python train.py --norm_eps=1e-06 --positions="rope" --extras=["value embeddings", "short convolutions"] --beta2=0.99 --max_seq_len=512 --train_tokens=573900000
Each number is 128 + 24 x the weight over its row's rms, rounded and kept within 0 to 255. Layers, rows and columns count from 0. The size above them is the row's rms in percent of the matrix's.

# layer 5 MLP down (transposed), 768x256, rms 0.133, rows 638-655, columns 0-127
size [102 103  96 101 104  99 106  96 101 103 101 100 106  96 105 103  98  92]
[[153 139  77  91 105 135  98 156 139 155 123 131 140 182 144 149 110 139 143 156  84 204 147  94 132 118 129 121 119 152 129 118 137 118 126 132  82  75 119 143 127  85 110  96 146 165 152 175 110 112 114 138 105 137  97 158 138 121 142  99 127 149  93 148 146  95 121 132 150 135 138 144 123 110 123 141 109 113  80  94 131 107 125 137  86 121 174 123 142  96 144 128 109 197 140  98 124 148  90 132 153 207 111 134 179 122 151 116 130 155 120 151 150 154 117 136 124 174  98 128 120 154  86 140 118 143 130 126]
 [124 104 142  95 185 153 123 129  98  90 135  89 129 138 123 122 118 162 147 153 123 111 133 177 147  95 102 128 102 121  95 134  93 141 160 140  90 165 156 137 114 139  91 122 136 115 152 117 188 148  86 133 124 140 139 122 107 149 128 189 120  71 154 156 171 163 123 120 151 138 130 111  87  98 161 120  88 107 149 144 115 139 171 142 179  93 122 121 127 131  99 107 156  95 139 147 140 128 131 148 118 105 180 112  77 127 123 149 104 167 103 124 158 144  85 137 125 127 122 148  77 122 134 134 120 129 145 130]
 [108  85 140 111 148 114 139  91 111 139 193 136 132 109  88 111 150 120 153  96 134 127 151 157 124 126 114 108  96 122 144 138 109 107  74 130 140 148 124 154 118  96 140 155 132 141  87 104 169  96 118 143 137 116 144 150 109 131  89 115 142 129 128  99 146 142 146 101  95 178 123  77 102  98  81 124 125  92 105 133 164 161 177 139 129 111 163 149 146 128 120 123 129 122  93 134 126 136 140 174 166 148 135 114 101  95 106 142 113  82  78 165 161 114 100 123  81  92 102 124 125 131 140 132 157 168 166 146]
 [124 137 120  89 134 162 151 149 149  82 180 152 108 158 167 128 146  97 140 103 147 129 121 136  77 173 115 144 140 164 147  81  98 111 146 134 124 129 138 112 150 141 101 147 125 125 121 163 128 133 112 131 106 150 147 132  87 174 132 137 123 156  64 117 124 156 106 166 111 109 128 122 123 129 146 135 171 128  95 111 137 145  74 155 115 126  98 110 103 160  96 146 159 120 146 182 109 124 121  62 132 128  99 160 111 130 154 166 156 145 119 127 104 142 131 124 142 127 149 140  70 173 116 116 121 129 140 164]
 [130  78 104 101 130 172 103 141 120 138 108  96 153 118 101 152 138 117 142 104 109 129 109 141 141 179 165 143 117 119 127 151  85 147 137  78 143  80  69 104 140  93 177 112 124 145 114 168 138 115 124 103  89 107 159 160 107 165 121 116  79 158 162 108 138 110 140 142 154 155 141 105 109 131 150 119  91  99 113 143 115 122  90 114 103 107 102 126 166 138 141 135 135 137  89 131 115 197 160 138 162 135 135 124 117 133 150 126 167 134 149 144 159 120 111 105  58 147 134  91 144 130 102 123 143 171 138 129]
 [130 138 146 134 106 114 126 118 129 134 146 142 117 134  86 149 112  72 124 113 115 170 154 138 111  97  95  95 118 143 114 111  91 103 126 160 141 157 141 134 116 122 158 100 122 128 102 149  63 141 154 128 156 125 107 141 128 139  79 146  94 119 123 164 145  80 115 123 102 144 144 107 142 151 117 129 121 137 150 126 157 150 107 142 105 118 164  93 119 144 145  92 158 188 151 103 141 130 108 140 154 106 125 142  84 130 143 115 152  81 167 137 164 121 102 104  98  87  93 131 145 169 137 111 148 117 114 144]
 [153 154  95 160 138 135 102 118 118 143 108 152 125 115 141 164 119 144 138 100 143 144 145 113 135  82 120 109  94 102 146 118 125 107 144 111 147  99  99 119 130 126 152 109 152 111 109 162 115 173 127 138 132 160 127 139 119 151 144 155 139 122 111 113 138 107 116 140 125 126 131 143 156 120  98 163 126 148 139  82 150 139 130  99 174 124  78 154 102 128 131 153 173 144 104 138 150 136 116 124 106 146 138 120 146 147 130 115 143 116  86 107 118 121 129 103  70 119  89 145 103 130 163  71 154  94 167  89]
 [178 152 115  95 149 167 117 107  99 126 144  77 136  84 107 139 130 107  63 159 112 129 120  96 143 105 112 137 114  75 144  88 194 146 167 151 137  96 112 121 144 147 116 138  78  86  96 151 124  98 165 142 139 128 117 133 166 112 154 164 117 135 194 105 130 149 117 148 110 136  90 125 129 116 137 130 133 158  90 165 136 166 153 139 140 164 128 105 129 146 114 126  93 118 168 158 112 137  98 122 120 128 128 163 116 131  95 131 121 128 187 104 140 126 168 109 117 156  93 146 128 127  83 115 149  97 122 143]
 [129 166 126 134 151  92 147 125 123 117 112 145 150 155 148 139 104 129 102 153 150 158 125  93 108 127 108  73 128 130 117 160  90 138 134 144 100 112 111  92 120 121 163  96 169 106 106 145 166  75 122  95 107  99 114 142 135 119 144 137 149 180 110 155 126 151 134 127 149 162 144 151 130 109 174  86 134 132 158 105 145 137 115 163 162 144  97 120 140 134 104 105 163 125 145 106 112 134 109 100 109 142 131 162 108 132 117 142 110 120 134 145 117 125 128 105 121 142  68 129 116 140 108 143 133 144 115 142]
 [146 153 115 127 136 116 132 163 118 143 109 127 152 134 137 107 129 167 157 114 159 106 110 119 157  98 146 142 127 142 118 106 162 138  82 116 128 100  98 107 116 141  75 134 136 130 167 149 139 127 151 115 119 124 106 153 156 116 122 150 110 180 133 162 115 159 103 105 114 165 162 119 141 104  92 133 104 147 121  93 150 142 110 150 115 141 169 100 174 141 178 106 144 111 135 135 139 108 143 115 140 110 177  98 129 171 119 124 109 119 132 138  75 133  99 125 120 147 126 140 138 132 105 114 157 169 145 106]
 [130 153 128 138 115  87 124 109 146 144 108 131 135 114 113 124 106 125 131 146 119 144 107 141  96  94 109 116 113 100 107 133 104 103 132 136 131 102 157 134 145 115 136 174 149 168 130  91 138 104 124 135 128 109  96 104 188 128  99 142 158 182 109 104 151 113 176 104 108 139 118 170 104 156 139 161 155 118 124 169  84  91 120 104 101  96 157 148 156 113 166 125 127 124 106 128 133 128 113 118  78 115 163 112 148 119  93 137 160 121 102 126 134 155 154  55 112 114 100 153 140 116 146 100 106  79 136 106]
 [141 134 140 131 120 157  81 157 126 154  99 129 132 113 168 123 109 127 128 140 123 157 141 153 145  98  90 146 128 134 120  87 102 121 143 191 148 108 116 131 165  93 108 131 158 153 100 130 131 101 151 113 115 151 108 157 140 116 121  95 106 158 137 166 114 105 150 120 129 158 136 137 157 122 135 100 134  99 105 122 124 126 130 107 141 122  76 114 167 155 129 103 116 138 129 143 141 129  99 101 118 119  92 149  94 122 116 122 113 179 127  83 128  75 149 129  85 107  97 113 157 109  64 117 102 139 133 114]
 [111 114 110 121 132  99 151 144  88 119  94 116 138 131 143 134 111  97 123  94 129 150 180  92 129 115 110 127 156 175 178 112 118 119  94 101 128 110 135 128 135 137 118 155 142 119 104 176 140 132 123  86 128  94 131 124 142 153 122  92 150 159 149  97 149 163 175 128 123  93 140 126 134 132 185 157 105 156 152 128 139 110 130 152 106  97 163 126 121 140 115  71  93 113 105 108 120 131 130 146 119 165  91 115 127 135 147 179 142 145 110 127 135 125 149  95 128 132  75 101 112 157 105 115  90 141 138 146]
 [ 81  91 109 148 127 133 169 155 143 114 120 120 133 111 145 160 132 173 131  95 170 108 131 166 120 114 133 101 135 119 112  94 135 124 112 119 123  97 158 122 127 121 136  74  80 118 141 130 123 112 137 146 178 116 124 109 126 136 119 130 100 187 118 121 123 156 132 154 110 123 126 142 109 154 152  78 195 131 108 141 116  88 130 123 112 129 135 151 157 114 130 116 148 130 138 141 123 146  98  91 127 121 136 138  98  83 109 180 126 119  92 134 116 134 137 125 115  99 139 172 117 151 115 177  85 143 142 130]
 [134 129 129 137 120 149 177 113  74 145 149 125 111  75 148 114 120 108 164 126 104 165 109 118 141  87 119 107  83 154 133 150 148 146 144 100 106 137 143 138 115 107 115 144 169  85 118 140 115 128 116  90 170 146 124 171 109 135 146 158 123 139 132 145  80 134 133 116  99 133 115 127 131 160 129 146 141  92 111 129  65 116 121 112 160 165 169 119 148 135 124 106 159  94 131 104 143 136 134 146  78 138 143  71 137 139 152  84  99  95 121 100 137 158 124  68 127 131 137 106 131 133 141 123 157 159 159 101]
 [134 182 111 105 106 159 112 106 113 150 158 168 115 116 167 136 134  83 127 118 141 139 165 103 136 127 133 123 118 139 121 150 122 150 118 132 127 193 102 166 157 113 169 150 145 117  98 139 130 106 134 159 122 117 139 105 109 110 110 124  84  70 162 137 160 106 167 120 111 131 144 135 109 157 133 131 119 118 163 189 113  83  98 160 107 140 148 147 124 144 112 132 148 145  99 130 151 123 104  94 184 140 130 164  98 102 141 143 123 133  96 109 142 115 156 122 110 103 147 101  91 127 126 155 115 106 123 102]
 [ 81 124 115 128 132 127 155 111 143 174  99 147 100 100 111 129 139 106  97 140 141 137 162 134 169 164 175  97 192 138 124 150 138 136 127 125 125 128 115 108 136  91 197 141 159 150 120 134 121  96 131 138 119 142 143 172 113 122 119  83 113 105 149 117  92 131 154  91 140  95 106 110 151 122  83 118 122 155 149 146 134 138  86 157 162 162  99  97 129  83 112  84 158 116 132 151 151 111 126 124 127 154 127 155 116 130 161 121 127 144 156 109 156 135  97 147 132 160 101 108 129 149 107  94 121 114 144  80]
 [148 161  90 150 125  86 109  66 110 141 125 104 142 124 174 152 152  93 104 165 100 112 155 117 113 142 129  94 140 141 134 136  88 132 156 128 104 151 128 126 119 113 141 131 137 116 122 170 156 107 160 171 128 142 115 158  98 146 122 129 100 116 184 149 156 154 101 187 107 179  98 127 117  77 146 104 132 116 127 111 124  89 114 112 115 122  98 138 128 130 172 123 122  88  97 115 113 125 119 139 120 158  68  97  97 142 145 120 151 160 108 162  94 154 113  88 159 143  97 109 109 131 136 138 155 126 131 128]]
# layer 5 MLP gate, 768x256, rms 0.136, rows 639-656, columns 0-127
size [104  92 102 102  96 103 104 105 102 102  94 104  95  98 101 100  95 105]
[[109  89 172 112 122 126 165  97 126 161 176 168  97  87 173 131 138 139 139 127 143  87 140 113  87 106 112 133 127 111 123 110 149  83 111 116 150 129 117 120 144 149 174 109 143 114 139 126 147  97 129 152 132 130 139 125 106 114  95 167 119 150 124 111 132 169 105 169 128 120 149  90 159 127  98 166 147 108 113 148 121 118 109 128 148 158 134 129  92 132 148 113 144 144 119  88 117 138 149 113 123 114 163 114 159 100 106 126 142 137 192 169  95  94 132 140 138 112 131 119 105 139 130 123 109 174 134 153]
 [124 120 181 190 151 145 102 106 117  85 118  95 106 150 140  94 131 135 137 120 133 169 132 145 106 128 129  95 138 130 118  71 132 117 108 113 152 166 142  77 161 130 151 173 161 128 128 127 136 124 160 107 105  92 133 129 117 155 113 143 134 127  77  96 138 181 127 146 140 129  93 134 144  97 162 142 138 113 148  90  69 138 114 131 110 118  79 164 111 155 146 164 138 128 152 132 145 142 126 171 105 108 152 137 111 149 123 153 141 120 162 137 102 114 102 120 137 151 155 123 122 142 115  70 111 137 122 141]
 [123 106 138 140 119 132 157 102 146 135 139 117 124 135 156 150 159 109 109 154 119 116  79 125 134 109 151 129 174 148 110  65 132  74 122 121 139 115 129 125 103 124 145 155 126 123 106 141 147 144 135 164 115 142 143 126 144 143 166 124 116 124 135 131 101 113  89 148 121 120 121 105 130  99 138 151 154  93 117 125 122 123 113 136 143 130  98 126 138  89 138 123  99 105 149 112 111  81 148 123 155  92  74 131 148 101 137 117 120 165 120 147  67  88 100 123 147 134 139 128 113 126 136 155  85 122 114 134]
 [167 102 128 100 111 122 174  89 136  80 117 143  96 103 167 111 121 109 119 157 117 140  95 133 115 141 125 102 126 140 182 119 158 118 121 111 134 132 154  82 144 156 126  98 157 120 164 115 178 125 120 159 139 148 144 111 133 122 166 107 125 147 164 105 130 138 152 148 138 140 109 129  96 122 140 186 103 143  94 138  98 157 100 124 203 139 157 113 136 106 142  92 127 107 136 118 123 129 149 138 110 137 149  97 159 120 105 155 134 146 170 133 121  75 112 109  97 138 148 116 110 148 158 146 161 145 139 148]
 [141 124 128 117 144 176 167 132 177 126 144 145 121 119  92 137 112 122  96 152 127 105  98 150  94 153 128 136 113 174 142  89 131 128  88 110  79 156 122 134 135 170 149 112 135 109 151 123 145 104 124 152 123 105 146 148 139 103 116 152 169 123 126 106 118 140 152 149 190 122 132 181 100 139 109 138 144 156 129 131 115 153  88  77 153 121  76 142 127 128 192 150 148 173 123 125 145  98 106 105 117 127  95 134 144 154  99 115 141 128 181 152 159  91 130 124 139 107 144  85 103 125 111 116 135 123 116 102]
 [108 157 126 141 125 133 113  80 125 132 168 168 108 145 147 153 142 162 118 120 175 132  55 116 106 133 110 124 148 141 145 109 157 125 146 108 144  92 114 140 169  89 134 129 115 163 128 124 130 118 139 103 147 140  90 124 167 145 143 151 137 128 134 156 104 124 106 173 113 153 115 108 141 173 158 160 105  90  71 161 140 146 128 117 128  96 124  96 140 128 148 122 132 132 127 106 136 146 134 147 107 100 134 118 160 127  92 106 130 143 152 180 145 103 118 133 137 151 127 127 126 143 165 127 125 156 143 106]
 [147 153  80 155 132 114 121 116 133 154 148 109  78 136 160 156 141 138 131  73 139 120 119 134 101 130  89 119 115 122 146 104 136 147 108 112 128 162 185 120 139  92 106 127 155 121 143 111 132 139 134 166 108 147 118 153 173 111 133 126 115 148 139 146  98 197 134 132 158  73 158 149 136 148 101 119 153 132 117 131 130 136 134 104 147 158 148 110 125 137 142 156 124 125  99 127 202 128 121 139 120 148 101 140 146 101 135 173 125 176  78 129 110 115 146 132 178  68 123 135 140  92 143 121 104 138 147 159]
 [111 100 155 135 128 151 151 144 108 135 127 142 134  62 157 153 148 103 139 109 147 158  97  94 130 111 136 138 135 127 139 143 124 162 124  73 125 112 132 144 136 149 173 135 107 119 137 110 181 125 153 141 139 131 101 160 115 150 154 115 148 158 145 104 160 146 115 137 134 101 145 153 124 158 132 126 127 106 114 136  78 124  91 139 142 128 107 102 143 105 148 108 162 111 116 125 105 177  91 114  91 141 134 130 156 155 106 104 115 185 103 137 157 114  96 104 127 141 135 160 121  70  83 111 122 145 149 128]
 [120  67 158 170 128 112 155 104  99 107 117 182 115 120 142 121 149  94  98 111 159  92 173 132 122 125 145 173 164 145 110 192 121 109 158 110 106 144 127 147 147 135 116 130 155 123 143 117 105 153 114 133 145 119 156  88  88 171 168 112 113 138 106 128 143 141 160  94 115  96 136 103 118 130 116 144 163 129 145 115  94 149 121 147 140 133 153  97 149 120 141 117 184 116 141 128 123 107 158 107 166 180  55 131 167 110 157  79 141 118  73 168 138  95 128 152 149 143 151 108 147 167 135 145 172 139 117 123]
 [127 140 164 116 114 145 167 110  70 117 151 157 124  91 111 153 143 116 132 158 149 116 127 127  62 133 115 150 120 101 123 118 107 103  99 142 142 113 164 158 189 138  99 143 143 118 149  99 128 104 141 147 139 159 156 117  83 147 132  74  99 156 135 170 105 115 172 153 139  88  78 120 131 101  96 101  88  93 131 125 109 130  91 144 134 117 142 131 128 121 140 141 133 126 131 158 140 133 138 118 151 119  92 153 121 129 135 134 115 122 150 153 117 103 125  95  95 128 147 121 111 124 174 179 156 135  90 142]
 [139 143 133 137 125 129 133 121 147 124 106 157 130 143 140 111  92 126 156 102  95 143 170 109 116 146  96 107 136  74 163  94 189  81 103 138 115 186 150 125 130 127 102 145 139 145 132 119 134 134 155 180  93 127 170 130 140 118 143 141 153 144 184 112 143 165 110 162 119 167  95 128  94 129 136 140  96 139 156 141 104 174 112 167 140 107 110  88 116 139 125 101 162 137 127 142 114 108 118 135 103 159 132 129 175 102 131 101 103 115 106 155 153 134 126 120 108 100  99 143 139 146 101 122  93 140 134 144]
 [145 141 128 153 114 112  97 153 140 146 130 136 139  86 195 155 124 114 117 128 135 145 150 118 153 122 168 103 123  97 198 103 107 124 138 111 116 126 138 125 170 140 100 129 161 135 102 117 165 117 116 138 104 135 139 141 110  87 146 102 124 132  83 131 149 155 156 141 147 123 114 151 101 131 127 148  86 110 130 137 116  92 192 143 144 135 151 144 150 118 108 131  99 176 118 133  82 122 145 104 135 104 113  89 168 112 151 142 136 135 120 151 160 111  73 134 110 110 142 134 122 178 161 157 157 132 126 111]
 [208 143 126 131  96 156 140 120  74 145 133 134 139 174 115  95 139 137  84 193 135 134  88 117 133 119 111 157 113 150 194 144 129  96 137 117 108 131 109 128 149  79 163 121 126 138 137 137 155 137 122 115  95 115 121 129 152 141 173 103 137 102 167 156 147 149 152 146 119 126 117 169 123 135 133 136 146 198 154 122 139 139 119 134 117 101 126  85 152 156 106 173 146 140 105 104 124 103 140 155  93 152 119 136 113 136 146 113 141 127 122 143 151  94 109 129 134 138 118 129 130 104 180 110 174 112 115 141]
 [130  77 127  91 122 128 117 146 110 124 152 155 142 140 172 128 170 136 106 141 134  84 139 125 196 121 111  97 121 150 154 172 142 127 119 115 113 136 113 118 156 145 114 113 115 129 111 118 177 155  91 109 130  88  87 121 116 113 132 170 129 177 114 134 139 132 159 145  90 166 113 111 133 121 182  88 157 123 140 143 157 116 127 135 150 121 143 152  93 107 148 130 130 123 188 147 144 102 124  99 135 150 133  99 173 128 125 117 131 121 123 132 118  99 145 136 109 123 178 165 147  87 150 104  95 135 158 145]
 [159 129 136 115 171 141 166  94 136 138 111 148 136  83 150 161 124  85 166 144 136 141 173 100 124 180 125 159 117 109 120 134 155 144 137 166 151 102 141 148 133 135 131 140 137  84 179 132 139 148 162 148 152 136 122 113  81 127 114 111 153 106 170 129 123 158 130 127 141  86 101  97  87 177 134 143 133 118 178 120 129 142 153 121 114 148 137  76 112 160 113 157 124 137 110 152 122 125 126 139 113 118 108 114 131 135 111 138 119 160  80 154  94 105 138 136  98  96 106 128 122 161 135 155 180 166 121 113]
 [107 126 128 122 148 100 127 108 137 116 160 128 139  82 168 122 158  84 110 145 136  83 138 130 153 112 169 121 126 104 156 130 134 131  92 113 129 166 144 181 147 122 153 139 119 129  88 119 124 150 104 154 110 124 125 187 135  92 134 139 139 112 126 146 119 157 136 141 143 149 130 137 117 124 131  94 161 166  94 138  85 144 124 123 110 108 103 103  98 169 108 106 136 111 135  77 137 156 147 150 165 176 112 140 134 122 119 152 202 146 143 137 129  82  90 136 119 137 151 121 113 122 124 110 106 190 168 113]
 [148 125 105 143 130 123 106 123 123 125 129 138  83 137 117 138 107 105 144 149 157 144 132 114  95 136  94 105 164 150 137  70 123 144 152 146 126 126 143 144 138 161 125 127 122 155 122 134 148 153 170 156 117 128  92  91 159 170  96 150 171 119 141 135 158 173 153 117 139 116  86 151 128  96 132 139 134  71 113 135 116 141 142  87 111 126 110 106 146  93 124  55  99 150 113 135 167 132 129 140 142 115 161 107 186 161 130 181 146 132 114 156 156 115 141 152 160 107 132 158 149 115 125 128  94 136 129 101]
 [146 160 165 138 157 152 141 129  96 155 113 130  70 130 193 153 134 127 115 150 113  92 117 121 112 169 111 123 134 142 167 120 100  97 149 121  95 163 141  83 136 147  98 117 127 207 161 112 121 108 117 164 103  99 136  91 113 104 127 110 154 116 120 138 127 130 121 143 145 110 140 132 143 170 122 125 157 147 100  94 122 112 122 110 103  84 119 106 156  97 123 139  96 146 111 112 160 136  75 102 134  91 142 118 143 141 133  59 138 141 126 172 135 195 132 145 171 129 149 137  99 192  93 113 121 165 163 122]]
# layer 5 MLP up, 768x256, rms 0.14, rows 639-656, columns 0-127
size [102  94 101 104  98 109  98 103 107 100  99 103  92 101 101  99  89 106]
[[150 124 131  92 150  98 121 159  94 143 124 105 166 155 150 137 139 179 130 144 100 133  98 128 164 102 109 151 141 111 143 119 138 150 146 131 138  88 119 106  94 152 123 158  98 119 154 106 102  46 115 105  97 137 145 155 119 124  80 117 141  92 118 152 110 147 127 154 152 137 121 111 108 176 162 110 134 118 111 117 160 151 126 128  79 147 121 143 111  74 166 111 168 162  87 106 133 103 130 136  96 134 127 138 106 124 141 116 134 132  99 123 139 159 102 111 129 122 133 138 120 118 112 121 111 137 138  93]
 [105  87 155 115  99 150 107 146  92 140 112 123  64 125 123 142 110 116 170 112 164 150 117 148 115 125 156 128 106 132 118 163 131 151  95 142 121 157 127 124 125 115 137 162  96 122 147 140 161 146 101 123 120 111 190 158 143 157 122 141 148 148 128 109 134 164 158 133 109  99 178 105 131 143 148  93 101  94 113 101 120  91 163 141 120 128 148 116 133 178  80 101 165 137 126 127 103 127 128 136 119  96 157 120 125 129 122 155 121 137 104 115 141 162  99 150 118 103  99 112 134 122 135 147 146 113 174  95]
 [110 141 141 123 161 152 117 126 132 166 203 119 122 117 143 159 167 111 175 121 110  91 117 157 128 108 122  70 142 137 140 122 171  93 112 146 116 106 138 118 129 129 118 109 123 139 108 142 131  63 157 164  95 107 118 130 150 180 149 133  76 141 119 111 127 144  88 132 100  69 142 123 163  93 111 162 122 106 121 138 179 136 100 151 165  98 103 122 124 130 164 111 161 104 125 130 131 126 126 106 166 117 125 173 135 100 112 131 120 149  96 128 136 123 118 135 181 149 144 125 167 130 122 101 127 106 109 128]
 [ 89 121 109  83 107 145  88 151 143 134  77 119 101 132 100 151 161 108  98 109 138 156  91  95 106 152 138 108 114 134 133 140 133 119 138 148 105 182 129 135 147 164 136 153 106 115 141 106 129 120 110 130 115 134 179 114 150 160 167 102 151 132 128 111 103 157 140 149 134 131 177 119 124 147 114 136 135 166 125  90 104  98  99 140 123 133 159 146  98 125  98 118  60 139 117 176 153 163 156 113 180 134 124 129 135 121 137 108 159 141 135 140 119 105 117 119 140 111 142 150 157 141 116 157 142 144 100 185]
 [188 101 117  70  84 108 151 155 176 142 143 105 151  76 133 126 161 120 175 151 140  94 131 152 161 151 127 132  94 125 149  98 153 127 159 147 130 185 111  98 101 118 159 152 137 126 154 149 111 115 130 149 121 112 117 131 145 134 131 141 116 105 126 131 151  83 124 123 111 162 129 144 134 161 130 115 130  85 134  74 114 136 101 140 113 122 133 138 112 153 126 147 137 146 134 131  97 133 117 155 112 129 127 137 140 122 137 122  98  92 119 146 110 137 193  97  69 139 113 121 174  84 152 136 112  78 138  88]
 [146 169  94 162 108 152  97 108 103 167 154 124 136 106 130 155 103 149 170 133 138 150 146 143  89 138  97 122 141 120 141 113 101 100 121 138 139 138 103 155 155 106 124 142 134 119 104 142 113 120 146 144 114 116 111 105 116 158 162 144 162 150 121 119  90 129 110 100 139 155 110 120 144 107 131 147 110 133 161 115 112 121 101  92 133 148 125 125 124 128 140 164 138 115 106 149 142 162 111 151 118 147 138 185 140 190 160 149 144 119 118 149 142  92  95 159 138 137 116 103 146  89 156 140 138  98 125 109]
 [108 105 128 111 120 105 119 127 116 127 129 113 136 171 141 143 116  89 117  84 153 136 126 151 135 107 154 129 128 122 147 176 119 112 109 125 125  78 162 124 141 130 157 100 140 120 131 129 150  99 121 125 127 122 168 141  98 129 173  78 125 176 158 187 154 167 112 125 157 125 146 159 148 130 115 169 132 137 103 110 153 119 148 173 106  97 143 109  90 126 112 107 146 127 130  83 171 132 115 163 141 134  96 153 128 147 109 135 101 125 103 114 132 114 113 157 121 126 151 134 134 126 115 146 125 137 119 151]
 [112 111 107 151 165 127 141 168 117 125 110 150  99 163 102 155 129 115 106 135 166 176  95 118 122  74 123 162 190 131 150 141 122 108  98 154 110 109 113 143 103  70 116 102 138 128 132 113 157 149 146 161 122 145 118 130 136 154 151 149 137  86 135  97 128 196 141  94  90 173 137 128 145 148 165  91 123 165 101  90 135 113 155 170  93  99 118 124  97 158 136  94 103 139 126  87 155 117 177 115 149 125 129 106 164 128  95 137 143 131 139 133 130 134 104 105 140 151  69 133 168 109 182  93 113 123 110 158]
 [138 136 143 135 121 111 125 112 142 125 168  85  81 149 126  98  92 159 143 117  93 177 123 140 122 142 168 151 154 111  92 153 134 150 132 151 127 106  79 140 145 154 123 147 132 124 134 159  61 136 122 114 120 141 184 120 109 129 135 161 132 104 126 127 121 103 106  97 135 128 154 142 120 111 145 110 103 126 142  96 136 136 161 164 107 104 133  89 149 152 123 125 124 124 149  95 109 157 140 127 174 154 175 124 120 119 119 146 130 129 152 142 131 142 140 131 166 149 143 100  97 123  88 154 133  87 131 150]
 [ 91 129 143 162 120 116 108 115 125 124 127 140 124 111 121 183 125 145 124  97 135 155 178 123 125  93 101 118 125 129 142 151 137 156 167 155 105 136 111 105 159 105 137 120 150 141 133 136 146 113 151  92 113 121 129 113 166 107 115 123 113 127 126 171 113 130 116 141 169 123 154 146 137 111 145 124 102 113 131 165 126 128 119 133 145 107 107 117 118 141 161  89 132 149 102 130  96 155 135 110 113 138 126 116 133 161 138 156 115 106 126 150 110 160  95  65 100 164 126 127 111 122 156  95 174 130 152 104]
 [124 118 122 112 151  82  99 112 123 111 151 150 111 145 113 139 138 115 125 141 130 148 147 109 111  60 128 102  76 142 111 103 164 139 132 147  95 114 168 127 111  83 120 155 103 122 127 122 146 135 102 172 145 134 124 115 163 146 137 139 144 104  99 135 134 145 156 120 109 119 149  97 151 157  89 137  76 121 104 124 144 145 121 171 144 137 159 147 114 114 140 137 114 138 111  91 135 142 145  93 113 129 174 139 152 175  85 113 144 114 120 118 123 144 160 132 132 124  90  96 126  94 138 116 113 140 164 105]
 [130 104 112 136 134 107 116 118  98 143 113 134 150 111 110 123 104  96 200  95 114 151 141 113 168 116 143  52 103 125 152  98 144 133 112 115 153 155 121 111 106 100 119 167 140 124  99 128 130 108 116 145 146 139 124 137 119 103 145 131 133 114 144 129 162 153 182 111 162 128 115 133 125 126 143 145 133 133 151 159 154 110 164 120 155 109 132 125 141 101 127 111 127  82 129 162 124 120 171 125 152 104 148 131 127 119 138 141 136 142 124 113 124 128 165 122 123 112 149  98 163 151 119 122 139  80  81 176]
 [138 134 133 165 117 118 123 115 149 129 141 119 167 114 140 160 110 142 134 125 131 150 123 138 129 133 139 132 154 142 133 115 129 141 132 132 130 149 124 141 107  96 165 137 155 101  89 129 126 161 119 125 111  86 114 167 121 100 111 150 143 113 155 139 142 116 109  82 125  84 133 169 161 132 123 133 128 145 148 140 119 106 145 127 127 138 126 132 126 109 103 149  76 122 111 118 150 128 164 118 129  99 142 136 158 112 109  76 128 127 126 183 114 141 139 149 129 120  42  88  88 122 103 118 133 151 138 108]
 [147 135 160 141 105 111 175 116 125 140 135 129 141  98 169 133 119 154 144  90  94 137 134 122 149 128 128 122 158 148 130  73  44 107 156 162  90 158 115 113 156  93 158 123  93 110 126 126 141 113 120 157 165 123 136 147 172  94 113 138 115 102 142  85 131 126 129 129  86  80 128 106 115 119 122 113 125 132  95 160 139  89 175 104 135 140 129 114  91 116  51 116 125 159 131 152  94 128 142 145 111 116 136 126 135 135 159 151 126 106 122 117 142  96 146 144 122 132 115 124 143 112 168 146 132 145 142 126]
 [111 155 141 137  89 169 140 137 130 153 131 117 128 171 147 106 139 150 115 138 105  96 179 109 138 102 142 111  93  97  87 119 130 144 121 142  88 140  94 136  90 142 151 151 130 140 123 143 118 134 122 150 105 159 120 142 132 145 123 138 136 105 131 110  75 113 114 160 109 158 107 145 102 147 103 187 107 115  99 161 107 116 150 128 144 165 149 159 123 115 189 110 135 111 147 169  97 114 110 148 187 147 135 121  97  78  96 135 112 119 131 109 119 130 162 134  73 123 152 139 121 140  56 128 131 143 135 188]
 [109 144 125 126 152 117 134 154 123 108  82 137 128 118 131 117 117 142  93 174 162 102  99 110 173  87 167 112 123 146 133 147 150 123 135 107 143 134 121 178  85 140 118 133 140 142 148 125 103 112  93 154 157 121 114 130  83  97 143 136 125 111 111 118  67 201 186 162 108  73 151  85  91 147  77  96 117 147  94  90 143 191 149 141 113 104  95 116 153 165 138 162 129  65 117 119 121 116 124 131 138 125 128 162 147 169 133 139 117 112 118 113 100 129 116 101 162 126 126 132 120 156 131 112 105 146 152 125]
 [136  70 125 159 116 184 147 126 111  76 156 113 107 107 136  97 113 149 143 152  99  91 121 110 177 144 182 130 149 104 113 113  58 172  91 106 127 115 134  70 128 121 148 138 110 126 105 108 137 101 154 115 136  99 129 176 101 130 115 132 103 161 109 147 123  85 138 103 149 142 159 149 127 106 163 135 170  98 156 106 133 133 166 137 139 177 143 171 168 130 143 161 156  97 130 118  96 182 106 143 120 114 133  96 105 133 145 159 122 113 120 104 113 106 156 182 148 146 156 131 124 118 138 144 122 148 138 143]
 [108 128 126 150 121 144 108 129 155  84 141  91 108  52 118 136 134 156 113 145 156 111 148 119 129 130 141 109  85 105 152 148 135 137 145 130 133 138 158 108  77 122 140 140 158 109 155 127 116 101  83 125 161  82 123 100  74 145 145 191 124  91 139 128  66 161 109 154 101 161 114 167 146  93 130 137  80 126 139 141 105 107 120 109 141 117 128 120 109 129 131 128 152 134 114 100 135  74 129 126 109 154 133  98 148 119 141 139 168  93 155 133  94 122 150 130 120  88  79 135  96 167 140 128 130  71 134 158]]